{
  "bias": "qkv",
  "grad_clip": 0.5,
  "decay_fraction": 0.578
}
Each number is 128 + 32 x the weight over its row's rms, rounded and kept within 0 to 255. Layers, rows and columns count from 0. Numbers have three digits each. The size before them is the row's rms in percent of the matrix's.

# down: layer 6 MLP down (transposed), 1536x384, rms 0.193, rows 689-788, columns 320-383
# up: layer 6 MLP up, 1536x384, rms 0.18, rows 690-789, columns 320-383
down689 107:079132090096118159107131138079128128131143145175122111171163126107116140105255109058136150159132136165134172137118114127151121125106123154155155075086102130100150133106154106141114129117139112
up690 100:097129147140131117121195122116124117185090152148104186170107082116107146116080123145110139142130117103203149110150109090146145132157163059130120121140041186118128052135156023156136111111141155
down690 104:087048094169134196153135136046191130167099147099093116074128118117087139150122098191103133123083149148185103120145158202144143127125139136107157096053142122081102134171128158154133100122100163
up691 096:149151148123125145158077202100143151126113131143174219144155160114108192102092139153111143123133106173079166146122121118081128171115151105129137174122162100103118164154153125127113141138128141
down691 100:136114146106160139140193162097073093164128147076169123133080080093136112113223184169087159127078155176064146138144103131146143173117142153117030094088138119152102131112092132134134142079195190
up692 103:133173165140132168126058114135093151147093110150130111114151100123132143116163158173110144137135148063159092104122113116187129150141159084101134093139138081135174132168114143096089112074098156
down692 103:169107173118156178203116086127097127140148117161071123106077106163092160120195135144120118160100086121161136117137143105108068139150162137116137149155135101112230160137131060075143118128143141
up693 090:131173110150150176149105127185112126125140116153109072188140126098169139152106153128138170160107093154127108090098158141087134142211134152130081140106146154170095158155066147124100094134182107
down693 096:130147098118180160169135200114137088092111107088088091097085058089134168119148087043186148160086107087155124115157163115150157113127141151132122110145121106137098096207097092102118131128164170
up694 098:087122148168163167166114118158130176168166145119090132075148179210146200095140156117155151183154113083054175116169255120183091123175148205151189108095139152105096083153127138140077124135149145
down694 100:125168168123101177160158050194144090123052172139132157125139083109142135136164148081188130126127147127133180103183158117139084152174169143114178146144108117141022146140069119090169137125164114
up695 110:130133096140148126084146059107069122132135159163073165121139137156081129133045089175065121126122117126139098097210110166129113138034084174165141140130086104139160113074108160115163169099110125
down695 110:126161103219098121109166090116132155102137135141116156117123135154106118087192172142184117120114133152130134142147094147160079136125146106120116168177156160109143094092134101142155113139088179
up696 105:175135125108131155129105122088117183136135137138156051113153092105169165111099138148139155080149114133134112108100159107161114118157095147099102149067136152175131153164152127124187096135104109
down696 108:139100103149131149116152121106087154156138129100157121087122075120107125117227177172159111096118127110151163181143138083115091126102141147103134112093092169180138101168076142134217143139145101
up697 104:105106100162143166130107113116087180087117167129189157129139162150152147116152161174125124159115134163140151127084108070164161140098091148111127102155121087133136145159130153123109143140123136
down697 107:136129179114149139164137110164146085084089117098104106159108148116121176173176155167122124115085104165157109161177146126143121163140120164082140155060138165114135149151099126146143077120127132
up698 080:125110078150091139138135139178089154141123123174087107167099156104137164100185149099088138148134129090173114075122134177092171140097045126123170157110155082111128080105132098128168112108173137
down698 085:143101149109172123130100145153162099081090192065145118146157165184110098154065133126169126106096083185046149170173131128151153155140109083129148107161129170134163129141149115119135153125150138
up699 101:113227211118131079087145041132079125126090145197098106120140149141107147133140144138117135160096181093108140158141073160159154120117152158175142096097086123138139090144157147142142093113125128
down699 095:105127108061112160105089111127066112144084113208129175105101102055076094102062166137119097131129111116140128116102162114123104090141085108122086051122142136159116132154153137087133123026119137
up700 115:136149120145125149125113175115136138110156114097163139106088102162138121029146080093136186142109109146181136110122116133120114104102091168111059167077156124120118102143150117133130051104118108
down700 123:112188112170138083127119126153164210158117138145132088046150157092130104086248119126170116151102134096175160106109107099134109122085118073152129150105102092083104114134135109094188087138145151
up701 092:120115181169099146115165153211070117114127079079127131144111197141142174114100111123150103088158066114128127120125113117103137115106170059142128131083096143127125161081105165129094139109121095
down701 094:186142140137115103140111137121127130114085120165125110086103131082120138125190135139143163127134164079131101117148154134171123153122104100113182157145191197134096113116136172131127182145135160
up702 106:136052093114108161157119101130056120151139140086108165122159077144128123082106116126145159112115140119118177151087136112101102135169135118155118126105142085103182167100121122076155108156112145
down702 103:117099106094140162199211120130131079140118156134141081127125139091131097132145101132138093135102187109084132131132145133238162139189092131137142165106171153103217098101104104106145099147067133
up703 094:145142149125140084080134096080157120101099133132078085133106130070172150062116150093108110151130134122092086054170118052109081072126138153125128129131111157118129128147122099099109100192104134
down703 074:078126172155140154089182114125168134166096150127130112111147131107099097119100156106125128152122168113075168083132092121164136103081099123141141057182141099106167175140142143162115143158107095
up704 115:054199153108120085163162065170117154161091151109140135155086139105155104085166178163140224079143130131139206191099137165110101101140126163177131094139151111111127110125127138147113142178069119
down704 112:125101192083095166142143116196216124159147128090111113134130139139076153178238165111107142093146127123103123133128177153186102168156103124133146116140190091135150114079195146162157126103105123
up705 093:093138114121115088125207120075152125127069185098170129063137073149139108130130119141142140128138189127082176105105170107139097087157115165172096066157138115133051129079083105082097106126122112
down705 101:077076116115157126146120179124151149153104093112158123122161121100102144171142102145174112190151131074144170104152100082129128165151114102113084193110096127184161124159097115139158093100126133
up706 094:142127090118148121105153133132117137090136137179181152147118142117092150129109162130117118130154139105097094091134168115094055179115070172151119202176108151092113107145099134141083160172143100
down706 099:115116065131101127069114135113033136172165072190141131129097191079105130089253102088125135128116157106156138107148091089163120093204117049094187112115167156118170180124105149153105142187093143
up707 090:133169177167132103142094093167076151139176152174131095117164092131086145145114146065133186115147076111123128149102095063138113119115124156131163134140134138217143074123142087126132178132127180
down707 093:080120197162100110112114143095093196131127108120104111108149150084084182147000134101136118165131176150180156135111123116114163116158113081139175087096141132111118131126141102077134129129133165
up708 103:132134147122064137103167135132080176101118176105168115116181076145119172159130164116132091164094172173122174081170163138100149104161104134118073124111132176185137119060056146138088099131088137
down708 103:129128155154087133179151154114120090131095109092122198114135143160066121120165146092110114166165170125132152126111138204065109088117135160110117122124093087130187135112155141113110116123121072
up709 094:121101096125142131104120113112075134123167155156101151182095131125105162123122136078156125131053099104114184130159183121117141151102144176112168212151123081131159108157148127155136189089188084
down709 099:168134134140156153109156118051147161062114144170141140075164199115114108122127167165125133170089157172049128104137140130098115185143197161126213092124143136155113108161107161107107107117129139
up710 101:188112111132149107129131078119167093124054104079108133086187097109089149176143108099115115096172143132088145138104146095167103176144090148115124105073130146115141108142147094124101082082185156
down710 104:052129158112143142109154124090062155135131133133171161137131151171131147107128095132236104151099121158065187093138135120154116166115090141106092091092108103108078058123119173159144179120127169
up711 091:163157166020090106176117120099164083170160122161085142146143100089097145158144097073183136161119129103164090105132171080139128135114134142124078134135128046092091117154075121098145106108120059
down711 093:149094146119146074134150129108152110101042162153109144171130166128154112125096136153090116171136137093170167115159124166142068173089118114171112156125165103191149087039050126127144168127138102
up712 091:205123168118117124119145096100136116147099057105156141154181167155219132138127075156131166124149171104068072078131078139158111127175103094163133086174116109088132119115100087165181194204107134
down712 081:149145065123151070124085147165128139007173137168169104124122091057130161093000144171145158114152080105069058154116140109120125123160110154112164142149167117100123153094105103108098100078150107
up713 090:141145118182184099138132090129150117140080127094129147117159086121143120131057117154122141220127059083122179179117151117135180143097124117119090101144180077086169121153122131136103112203125191
down713 087:158134108099142138157155142114116111116123110169111109094107177163131165109073129080168074160153178138109159096120078134161149165143148155111191179180101151183145123093164087107126124093084047
up714 103:132199128165200147100139171155191191098176147081208072113124093118117151150101143121123184095107135137127136131147144152124131143128179161092119126103091146107133143185086136181158162035127127
down714 101:176133198123147138162138155110116156197140163084137123121114140098038119100216142184109069159056128144112123128186091135133165127161113182136128144156110126121093147168101119128130107128102160
up715 127:133092100155183104101124123085106152140174216148160130165137092124172132102103113160148141163106127202114120169075158094108158201152156178135081117114078105156129130161115164106145145184108127
down715 110:179084156126194088149098110063172151131114230173151150119112172133159160124160130120121105172155126200101131140094140156099150191071116174166124159158113141134161106173105133133146099085152106
up716 112:088179127124139117108098124101089174105093120148187137084157098074194135088105138082127082093200205140125119119108121109140220073117070075082126074144091081150088122184134111186066139082121115
down716 117:133140120121177091108150095114053151179033153123116122092137154126142138050195142126216139120094140156172103168159143137131132106186162100177076158154129092127120170125167125121109123053120149
up717 101:118140077118135107148126172119105129053127107100177145072147118088116121115152134162138119140151080133088134102126173201144161154153178106123165077086163156149173149110129079126125159078137134
down717 108:125166082122126178088159160163092096173098172147100170149169119130149064165101103151109155110141144176088220123106145152127176131139099109134119162130126142121109129167154146174091127115155126
up718 106:116136196082112162157133182146087110057123090084148139147104146162075097160135115162116122154119138163141165196121086078166135102153149139151095064105111156070084196100082148161110149139145107
down718 101:086114080148120136105163139116117108128205107105082107083118075150189126099087148102107134132124115128161171199135081094177112142158104118085135168159120171137151138155124110083170146142167156
up719 093:138125089067163098113116140152079103157098113117150134143119125116149091107105116182122073147105131172138108095109160129172159092086139143126078151149103124117111184085217153120139074106210158
down719 099:103153155133120158134164115096128164132112067089123109155093109085190131134171130169098117091098097165107150106138088174145109163173088099144151128130165186114084096141161167119133132105116172
up720 103:131142165102146136154153122173185088205114062100159097120156154163090105114112082141122090145124068181086130113189123114150121091170162110138154126086158071129098133117126140115122117096172084
down720 101:066176159114176196144154096137072172136094170091126151142073128092130113145214127102172087139168130146140089133137102105148087161124105134168116118136125111077117129108151093105123127118161089
up721 102:129115119088031145176129141211139110152111103097167131124154159086157114103022133150156169168068170160096153082136203109113066133100145184126148092129084072081106120087128105134094137158137141
down721 106:084142135122066122133134133126093080092105131138184173142082126129105116175153141109102069131075177092172152070145110170087168174087110153149133073100124118154098155092109196108203159117218147
up722 108:151149057128115065170099068105141115126093143151130083155113147094115114107117100159168112055185109118161057177141137201145133134139165085137169120115110160088112065111139122133090150094118142
down722 113:133081068160085094122123122096148122163161127166130084131137123108117073182255109152133109153127134113154130103083100147166085123146226115125095122151099108124174118067139121120143123107175158
up723 094:159146139141089104143139154154182186065137132146142084132065059074131149099117137201133157112155121163161111074102175097117186111082136118175174142072148119173118107134109079116155074156172146
down723 104:056182173100125153121123136138116126140144156152145093148116140139153145084106157143151103059168181129131203123189117126142155152110113108150106096123160119151167134160160186140105135044105180
up724 103:149136090150073113152169129135162167117135114159129144164137180080091106105077164125124170152134177147091189113123143117186188088076120126125158139100157154142119109158096108165099080146130071
down724 111:143152171121173112116153176084108106082095119128116087181155161131010137150167082095113104088132084132115193138152169138147117128124048085113104143145123167141178097087159179139105168089103138
up725 096:146087167128079139128082178123168144158104156155126155102131111190158141163203113150115081147164195130077184114164117093131121141162160142179155107156170082151154136103096140087059133149193172
down725 098:089129103211110142053104157133069140186094078052141129127137123110157098147118154110091170149140097121093160158102094142099153167184172125056135105153102137155111081161144148155144171139073111
up726 106:163134137101140121170115100089207154101106165135144078134095103124160160102178118140155166148166129084147134131188134151138114152077125099150123167093125081099119121120124170143093115101107091
down726 079:158161152102079098109104128133087135094143147110162147144145132098140121127000148130154105051089101180126138103115109126130117141126121128124152127134174128119134090145163136131120150129125124
up727 108:128101152103116124117116154152068148065181210056151096109156113149113119094109056116107109107163162135155123113064131154121107108172151156156125139116190118121107160213146173157118130167149113
down727 110:113145094075152166145178159106164174132091131163121161080187143172153096152166159055134084153099106114126131163094096144168130075102137130161144173088159134163169128068137172145117094143100181
up728 095:119105167140104116140080115139107112173198140123096123142138117133139111087068082109098116129079158124141119070164162075116154141074155149109128123089173092147134142102081101173180092158130092
down728 100:092120111126118121113140133162110072095061103136103158084135177131141154156219128165129099073168173134034169153104155107090098088114145126137099147120175061121107159124122192120127134122136157
up729 096:094136116151136151099127157134130070100119103075123200193112091170160170097081112141151155108098117137118143166097125136117146087165161124127111184143122192121130097129145149121157153125132037
down729 100:133131142147151154145132095103170089190117115163145169119150122139173124132180068155196116100161109136057116116110124122067087114115115108165141143129156091141127149113125110131114106124183190
up730 100:127161146194143120117127146085068155093136173094089158145154135222108101100107123118136165095102142124121177100126097081082092152112094122163119145124179105126164175166185153134137141057158140
down730 103:115096085119152166078166134137073145070162122173112124159167118147123166115229163165144105169124142134123117116154109137122211077186155126149136113178109118151084120092167122102140162108191151
up731 111:157100086101158129126158120094115128127129150094062088140167121114128119134088103111123164089111083171146121107111154148168126202113131154125191138120125110084177133128189159175101152131086139
down731 108:076095101135105128118158147134034120136155092179075106146125207158101075129173039085126114119156097118122084205167104165161132175148134106166195116027159109123172110045142127101167087103161148
up732 109:167093085125141154216142144180123100117190178106111058146148070121142188097139128135122161134132129160025131099113155113141106081091167168154121097110129203124101102105068130087114135140181159
down732 103:121069080125099130117157119132125125128139113135121187128163161162103180107170118161104155171154143161098138130141162097127110081097152108140098122109099144094082079175111114160093087037161122
up733 096:088145122192130114128093099141083060142054174145113082129172185117143151110115170178143139156156149128188156159098100099213176103143153152146145113152129113153084064100136094122144156126120149
down733 103:143106159157137067145159112058123158161124138143077100133148182158130101121255157115175174136114156174051130108107136123123105189102093117133174148121092184121119097120126166120131093163131108
up734 099:036096119149117124139120062136131148159130099085111136147144131103110087117138130096098120168131112141149079117197154105111153112134131106101154111120136175153193156101146119130168098126129138
down734 094:103109126145103158160137146165107085157157118138103067122172111115133134097174113078104101138155120156165122101141088160144050142113116105098149096087103173066122185163121152132130095181123100
up735 105:105064140162074124146141120100087144113145087130155139152095172117147157125095157114138144087106163178141054125101152165148178148170111090176128144130121139081145079111166119097122112154184048
down735 111:081126159150099153112136104177159142115123162161153154111113152108153140108255133167057113140081150124109190129154105157123102095149111047135129084092150117161095135145152093114077079153127119
up736 104:124120123111169115076104145162103114183161112127156159099133101161127163161147131175133137138099113114152110187101128124190109137133179131130142197159207114079158123113178139153095099124064172
down736 091:076116101079102146148143104120118127133082194152102124127123196147200093146005177092219122141117166073079150120133140137146093172154125114091132086139117144071154098085102115126137103128104178
up737 078:120083130036133122122132134113131187121194098180167164186133116079113138152144149094124100137120153135133126150045090181150165155145077127178103156139180103110147150234112090180164080125104134
down737 082:147084106142080099134082170102111107168082127105168088114108138146062148146213121080092130172176069144128098115080145125153034183137120187147171124140149109173131096100123161127133143094103130
up738 105:094124108165133075072134156128126176133156106089183187107128074200134115123095118121155106129140150125143094118133091114103134148127136081146132121172155058142105119151145109098142129178175085
down738 101:147137122186098096103144131159151123108122142158133141116132129172173121093183100116116186181143180136116050091191159155133142119119140175081182218096111160128210167115122125168075148094175088
up739 098:200128171148134161114076075136117163116145122169096156155108111061122089123124125128100106117093179129112128132142127171120124084185134140160137159182107067140179162169139148099053134106102092
down739 099:144168144149151110101120107179083101083122122126085102109145107104169128116173149190102142134149068167123129136153132140135099162112103122139179127156095093098117117098166187132128150108108034
up740 104:158143176129116128152124151132138116162184173134109140139192152132180123177066136101141191081134128138163133193146192123118166088096093135138150123131101064139113151079062118110193086116129105
down740 077:115136148126105101128144140154103142127093160130121144151145165145110112149000118141100137090126078093192134121148131153160159132124125101143100123139175086125112110131160150143141121131109169
up741 101:140160196130140185117145091093118109157130118190153151137121131152126076117179150116141135152056097107166114111189075141087122109132172122158162020174135124128134160135145115182078090132080083
down741 102:180144153115123120149097117149149148143138147189133132119099171146068177137142127204140181152140164146105100036116120127125118068094103094185080118143121133136077116096113163135174117083176100
up742 102:210140112104149099133133151114211125145148193118106148183162109145117134102111137071110187110122078061172133119145188123105131100150096100127100116119091106128146130116147118159125150116080101
down742 104:124134164146104124146146135108206089102147126080179143077159071131138128127148041086168111203167175098177161151120183201202154102132136078088164131118143120138071112099100118146162127064130177
up743 102:082121101123132095101083079127118110104200137102101097083108113167146108159186106075143082084189140161164117153160137125132157158129160139124130104130119072127126122164136105070124123162135160
down743 106:105146174146148109166084149150114158150148145179109181150124135077115159097255125104145159129199115124200118170168187140107131088146138126168142109099102117136074125089115073134144122128162134
up744 108:156122116158106147150115128158148167148120150133091118112122145163134101143147162112124150111104133099096125103123138141112179135143120198152140094084128079074137087149120099106151174155146153
down744 107:150147158089091141160157128147114134115189109143149187144110116151076131150069090157124180115117133107133139140101180118130142163103097102147165149131118168118180144091126195108111055144129130
up745 097:201097121122108132148166139141160186157152141180210159135121173159115174128071098095114114127122083135167171106110112111125149110124117192114107187096185084128124143161163148123103105106112106
down745 085:113109149169134108102134103101089076128101140123111127142110121116122144102000100129121102167133089141110100185160099155178131106106118095147129121162123146114161135114113130090148096076162134
up746 110:102143144042114139070099180114131099070110167193148127108108126121100141194210117024103099104125065149045081123131105103125132079130145101151110126151128151102122106124123110110087144118085102
down746 116:160111091094146142086127130134144172101088128129147161158068152169101095148182136151123088136093130131071110096143111159159145105127124133151117051105109118169115148089156174123174143116093159
up747 104:136134141097180093083194123102112072096122133093107123127124101102124131050176084166178124086132174135106050155139201097161116076169074132168112114161141151091194084101124153176093096112137152
down747 105:105115104111108129106166153115202162087116093135153126142123142118145153118208132157206147120102188118092122169102164092139084177080149129133102087092147206125128122138093148099176172142103118
up748 104:090130102103166119150153108141113142108094077114082124158151154170113141175093123170098105117152106078082180152176093089143141163084147122152116148125157109146143124109082168145153161192129140
down748 112:134134148102144112114115150151174056090151100130077118120109178186121115106146114135099096099081174126135138144093128203153108125177082191153095140174121138095146115147156127073113165131146089
up749 101:130160144094148112120130113209144106157102190133149196167142112170108120117104133143140077108165144155142119133116113143172121123166121110091143177062123123119140145136096156155094153109082142
down749 103:140112140110096133120129193154160084155134169113132115128121140205143150180197125077117110167160169166136123132125173127183118172080110144113158180118072129094095109133166148117074190114106109
up750 106:109112048135156112136154144106103161107132147193135139128112094122141153134141164125103142139118163129140136151119097145161122098147145139192193159039119118183136169076124118114117110132056162
down750 099:131058079139158109134146134068129125157144148131142098099054100090168126139153102186130130143161130099118076091093079113131109072135137127133121140101182099114109169142067145085151129135147112
up751 101:129157179101137179102134055103082115067095111094158097124107105214139142173110176180087166127144096116180131125112148147087156092186157132141127089089185150119183155105110168141052161105178099
down751 101:117095127078146161128146124117090120094131125133133101124133080104124089160202202097112071140143113126198170086120064167094094135080099112110176211102123201076085080179194118140073095125110119
up752 085:088144112204139122144079153184123171108076108124156117192119149172116153124181149107100137124130082077149089137095135074161146152132155111116067126085135129114156192153122141175140165123121125
down752 096:133118179088112131097125078088094168162205187096105176087142109122154097184136175135137106112123173196147151126143139145126097147131137144157151179192130081127155071147133105130085139169148154
up753 118:133121103099130177000140081185108130156122170140184107168143112119129126094098118127174160147183121162137169149133146064159128096172111100177153134113138103161145065117164056154098166116139127
down753 118:126090134175084152125140147119070195190092143066087113121133151075095053126109129209139116143065189089055173130156130142165118156125132154098165086124092084105108149113192177117143177110149139
up754 096:148148126139141168130124067124117152119157178136151157113148110155105110106079135114125166083081091197125083096123088124136154135108136132107212136183149124165127170122127138126103214125165186
down754 094:141161151094149165114105171093114123120162148136167133102124156117155126125125071108138198173123110132111116133132107137141163072135164156131197119103090168111129130123100148085136077087112118
up755 100:081139137084156111096112139126147113150092111116159071163166185184120196103118138076151036101156068041111128146111134077139129151148090140148109150193123146165147136116141121140149178106133157
down755 107:158159128161158148117144123114161122107145087133185064152121150098109173132137139165161107178093138070070162174142151087163153072156107098091096171183109102159150097121150136148109161167112127
up756 102:160130173070107104145114108098125116064116164103129143154099082114191091142107111113163146102108145190183128132136118090165053177109138153125108151135168151190138140141126128070135169154092114
down756 103:109152113079130170135204145099103087161082108107121135114151132154092104092174158133155049131189142140112165167188094126184146127148035094141092139123071101148073096175179118167142138152123214
up757 100:107152132153104155109141145204099168194128165130123139105137141125120113077053105160141118130120071117051154132088115131090090141184125101125196143066120094149087144064140112126141187152147152
down757 093:158083124125180112058161101082094173081179081142117138144132171157175103140191102132177125082103115141143120170104155180122156152127141088111116127118133162117134123075138139099139148161175137
up758 081:056120148186131107138150133154129102126126147153101170121158155121093161098048118149156148109133160177123147132126100079127126132122117148171146187117180083151132178060164141181081153123164148
down758 079:140109062179133151121115137137193073167101090146129156074086173149098169161255084112037135077129114124133135129156101161114076112183133166083144102131073117141083104122135092095101065085142109
up759 104:120146118140106100161170121131146075132107096124176133183125194076120041102117168119109142073136081140090134106084141092122097103107147113123076103040079090138095179136161142064119094117130134
down759 102:147065139128103120164175148111077071122122155109159124113130149160092078104110129097127082128131157087116154147147056102112070126111161150108153130131108133135120113071141163148137154180117121
up760 100:136144122118136134114120122087138131158167089148120129114127127127109146068122163124143106168109166146182159103082138099124124137131169136138057205120164124161118171081153062111120112124172119
down760 101:164118074149107135121119123140119120143128093159123055123121166142116082120215159120128116193114184179151093148084105112081114116135081133150123065122107060133149081072114130073125156100148125
up761 092:088173115081103075055063156086108149154123108152156068138189122116104171099126129148095177123114132150098130131126169136148167096113151132137096102087137134071110120113151145091086128144138076
down761 096:093135137099111099139170132156143107056100106150136167085115123160121054185160117107137119155084145115151108155161132142084131210152099181129130129165155105095109119132183116110112155113159032
up762 098:185128142166124092111102110132093119126178108145104150089098148151149073102131141084082117112119121093175130135141083074102123128124124148096061175149139170146154054107115109177135142131134098
down762 101:177102077116133097131123167141115113162142152109124080118118129125110215160137148127063107232041109117164098161163068170134104128089055102177135124159136134174116067116089158145128126078115092
up763 092:097186134142135143124149164140128132062192117128115105101158131124160101091090100128133143087096087172180167117063177110117142111113147082121098158098117173151163165101115124129077161110142143
down763 094:098120156127143108160153133143149050143125193139144127114071137116118131133179129242154090110183131159209150138103134170092135153117170101186126078117152183131126137115127143151040069121102115
up764 071:122155098123152081156083065156114115125115084078141106098119113141093086104202109121119100177142129113147082151067103131123085126130101197148154128110120200193088127124108160117154131131106131
down764 105:075150106104094120094171127132130092151116130140109126163145162154071126127000148108122097167117131135171103128172157164154066162152090081160091146128110068084169135081137157093082089125152157
up765 094:114099169180146163135135122171070148110084095184068148158203155176148076107093148098172077131195136138120103153137157137140125115101124150107156144123117128144144048126099124129152120173121150
down765 085:104111103182118169131071177117150094151149100160201095113142119130039164131133197104092160165140129200111144119130078076119092099148065073106058114144125148118152147145182152149146129129153054
up766 087:153121134155080104115107134154162169125137174146098095134157120179171158115126140130152162188185152102120129130171132066128125167089157161159138078108152160137129105150116082175143106106149116
down766 100:103137101181124150112150101147163149117108123128134089118135149128166207135232149107087147168069181126129135151137123110106157122119164154112146143185123142134101090103128160119060219166048162
up767 099:114115078134094183067096160063190103154056115132112164123148176108135150134115137135097136134118125100143180079103150112116118099170160079177128202047126099157111145128099039126154146122141122
down767 104:142100096136170107138171114147070147149152116155134096105125115109094129135162093180080142085132203144064120146115106206143124084136099120150068076101073150153152070139204059148133137114093115
up768 098:108093168160183112141130167079195099150148156099188157157126161186141149116167123151120120107111080150085061176137116098078111109085097179116157131103095057114113123077048137160167132071168150
down768 084:121120073130109135072151123105142122100092132069105155112137096214163122134027139112107153188119134062061145100176108111145106105175113189122147148112138154202121066116132155136125110107096096
up769 104:063129121137158141088129136127120174088109124099096157141163092143169146085049121131125150114115168110151077103149129119119134115103123149129127141103086131099103100126121107119120143098109096
down769 082:126132148145045088097139137157104118125154178147115119144118119154105156128000127102138132117113108113096145128108148113125088140138100104104152114138146129125153135113141095114140090143120137
up770 105:128104160166111141137130075147106101122101135139189128136132114109108180094096154115172079068110170194110125124115157117102155093083105117199130111140130157110150108181119064111149146187113101
down770 100:126163156158183126099151162111127146126128146099083113122189140098069136162162194117168178144120181128132152155134087142191081166160088155093114147189126138147116126143091089151169171076136140
up771 092:086189113152181108123150188099118182111125041129112211166120124118172092092061136145118166128125202149158107116205161113126103124141137147143110080143154189123146111107180121095117118113104170
down771 101:194126143092118140116140101094182122152140127163134080064087124076151141120171118057100118160109173059126101113106103111160152196044173127117170138133171125152132095154083139140137104178124102
up772 107:117118078133181167105184172109114170162116072090064086137153149163099143120112146049107119139157209072158183111079167153127122098148097113107148082113138191130117088150163140096095104104126078
down772 111:124101174094154137143141154150064100147127125119147117154106180115104090097156081095139115139163090149172152153191140175073151127129136140148121139103154131072102125123135134117200137120174125
up773 091:159141139157160131133122084134145043117167097126136160061139169203141071119000090130135168118074136160143146088051163107167145144149105103140159102094164128084121121084184122123109200117099132
down773 087:096099119149110127127101133128067123158129144087126121185097089091133150141255083069049119116177077163107128141172158158113205173121114111200172121125099121138079078071135180137146132121164181
up774 090:157137146153131097066167113171149165105109143130132115129158141138162093151123119128144118133111119145145155090136032107154195164151093171157165127074157111161099052113172129149161160117154160
down774 090:168166121101081156152145153109169097112100136142097060155089139100172122156097168077126119104161089101163087145167135101133119159138136079063115136136120131124183128157135136146196160141104122
up775 092:130134138128068120069173137181173119108110143176127147111159176109148151211095113074116105073144145145111150157127113107149134197146128074134130090094207127119046169125071124142136123163138098
down775 090:024152127123145168134148153149081089128126106160131105152085121181083139158137123145160090119155128107120109157178129169147108162101090127104110141100118163120126139129110086098136097103074215
up776 113:112101153104132124138170118107107120132078139102134161188174133155128128142082157119123164120067128099123119151177069169170162126177104157201148120148226070162142157157125112161159141147112141
down776 117:108121142117105152104171168108092120147129169191150192162179139113080113171205160087126146076161073152110138119125093146176064144165112186183106119149132070173165141110147156158142129113139100
up777 099:148172169121084160160171077078083156101084143124165114139117090153105153099126134120098176116141173138130103081111132170127114134120107110146154133070160166130133146139145115137133166120130137
down777 106:141120156096144139116133138148068117230066132079138171133106103118076119086135152137181083143147115170111136124195085123140145117131114098062125193119147053133131187132152128109108156103147097
up778 103:117104096214122064100161108168160104117103122129120132159117114042155101145110177136122117170091168147118131132115110102132124118173110060167117183096140164128141067089097132120134137098130120
down778 102:186125130121115193072127151137047092133109126091136155135135151176090114124095178176107143102160133184114089127187147159140143143129128048115110160152059128115118158113152084142150109140157152
up779 103:151164129127166132077100126147154143075066117103174080145171164150099190152110083132151137097171117181093123112189094114136170101135091112121122129123131101100171170130206151175134120117138153
down779 110:138077123098088070143093167137059136175135101161094148128154111079103119148231126088161137168097133146108098160145102143143048148118092148119114095118089146207109119128173162170125141161123088
up780 105:176154138109114084101119135116216142216162169089116088173145113134090118180153153146143161153128118123122143098106127158093156120111120157143100181144165163110109134127106096154071116104148148
down780 106:146106109129105115105129099124135143172113113150137168068105106070135079158145120141153112126112146111135114115096090110143163113084113096083192156101120097120165185180189149132142154111144115
up781 109:084082135156093203082093106093096154072108181136144152150102123135151145138166132170120112154125072101144132105130129101133142166128170118158124113156152084165125063131116073147069132150133110
down781 110:136129114151152138109134074127125165125131136127127183110090065132194156129208103127099087122185135126100097211111098178104146146112111168093125157095106140104139065139103101133124159143186109
up782 102:136150091092138142112126090158202145040154084140176125213157121182189119077164115079113120133117162099193168178150096133138149160115140120147158078132162181120074126145118117124104164163105141
down782 099:113104137125095157112133220213141176207112157160103081138100141123105183165113118109192133146098111155039132091195139134119110197108148139118094131141083129176146109188090108113121126092134176
up783 099:151223148150117183097126143095126191094087111127142140093171117187120140089040123135111134188128144100111158169166114133112113143129132133146086087104109149152117079177139087177083163158216155
down783 101:076176136109154141142133123124078173129127123135135100096088106133117162115094211143121152104124124118118127118176116155138097135162158129135142173173122097145164110161167117103101132090138149
up784 106:169135144087141158105147130208121147174179158085136123145173079141155143107050127172101121105122178140085144124061095116166142133112204148135108147131151110161133124152156092135114110130146155
down784 104:132137136145140122142182230076157156132177134100114136191110075136126154086097182155105188132155109102096188150114099167157112112178162123104069078160139131100155134132097141128124079178058153
up785 104:143107121118137135131197126126104137077139126187097135142116107157142148105125110098129209112105143139108115169096065066163145123110152158158121155088147116109143104088163133077121129161104075
down785 100:088119208170128119093149170158111055153140103167190170111160140099074078187159141177101210091161153050153084183069091176167149119099064135192073099100115150092120183119160145149166102155107153
up786 096:105106138137187146142156100144193125131123161129084096125107049105106113106105139122131110073133118142161119081115135159141099109102108144107132099132117107148144150099099118092079179109090114
down786 097:136057138122078107146135097102143084170140064153148082174112090106132164115114130112100073141113089136136174092198192117118108130141153126150112139167159140130112126164129124085150134115110096
up787 099:109146091131154094163160063160102172130090073146153200177166149150163138093116102160149079114185120173107144066099163146196135110148115149161152122144076154150113103106144087112157079117114171
down787 099:197124083095086099088154096166119083116174156111114155115093081123116086135117197086095110184093214135118164196147134182129148155085152126185133151146128106156143078135145147149140109105116168
up788 106:165162130111136093165082129136116081158185124222135095137122069137141135182115163109147089182145089086158121130177053100125182121123104090158137116119121150172168156112172160105105133140112196
down788 106:090103123114155150143186145164108173107180168074146056127079150115124143142115090123140124125105134130130095088134126153173140125054132158067087109116162137155159187080100128145167174101125084
up789 100:137129128112088145139152130146089107107102174122161084192146088151116117125120122162094128157172166134069124140142107122114133131080105084147106142126157116140153117162172064153114115125132145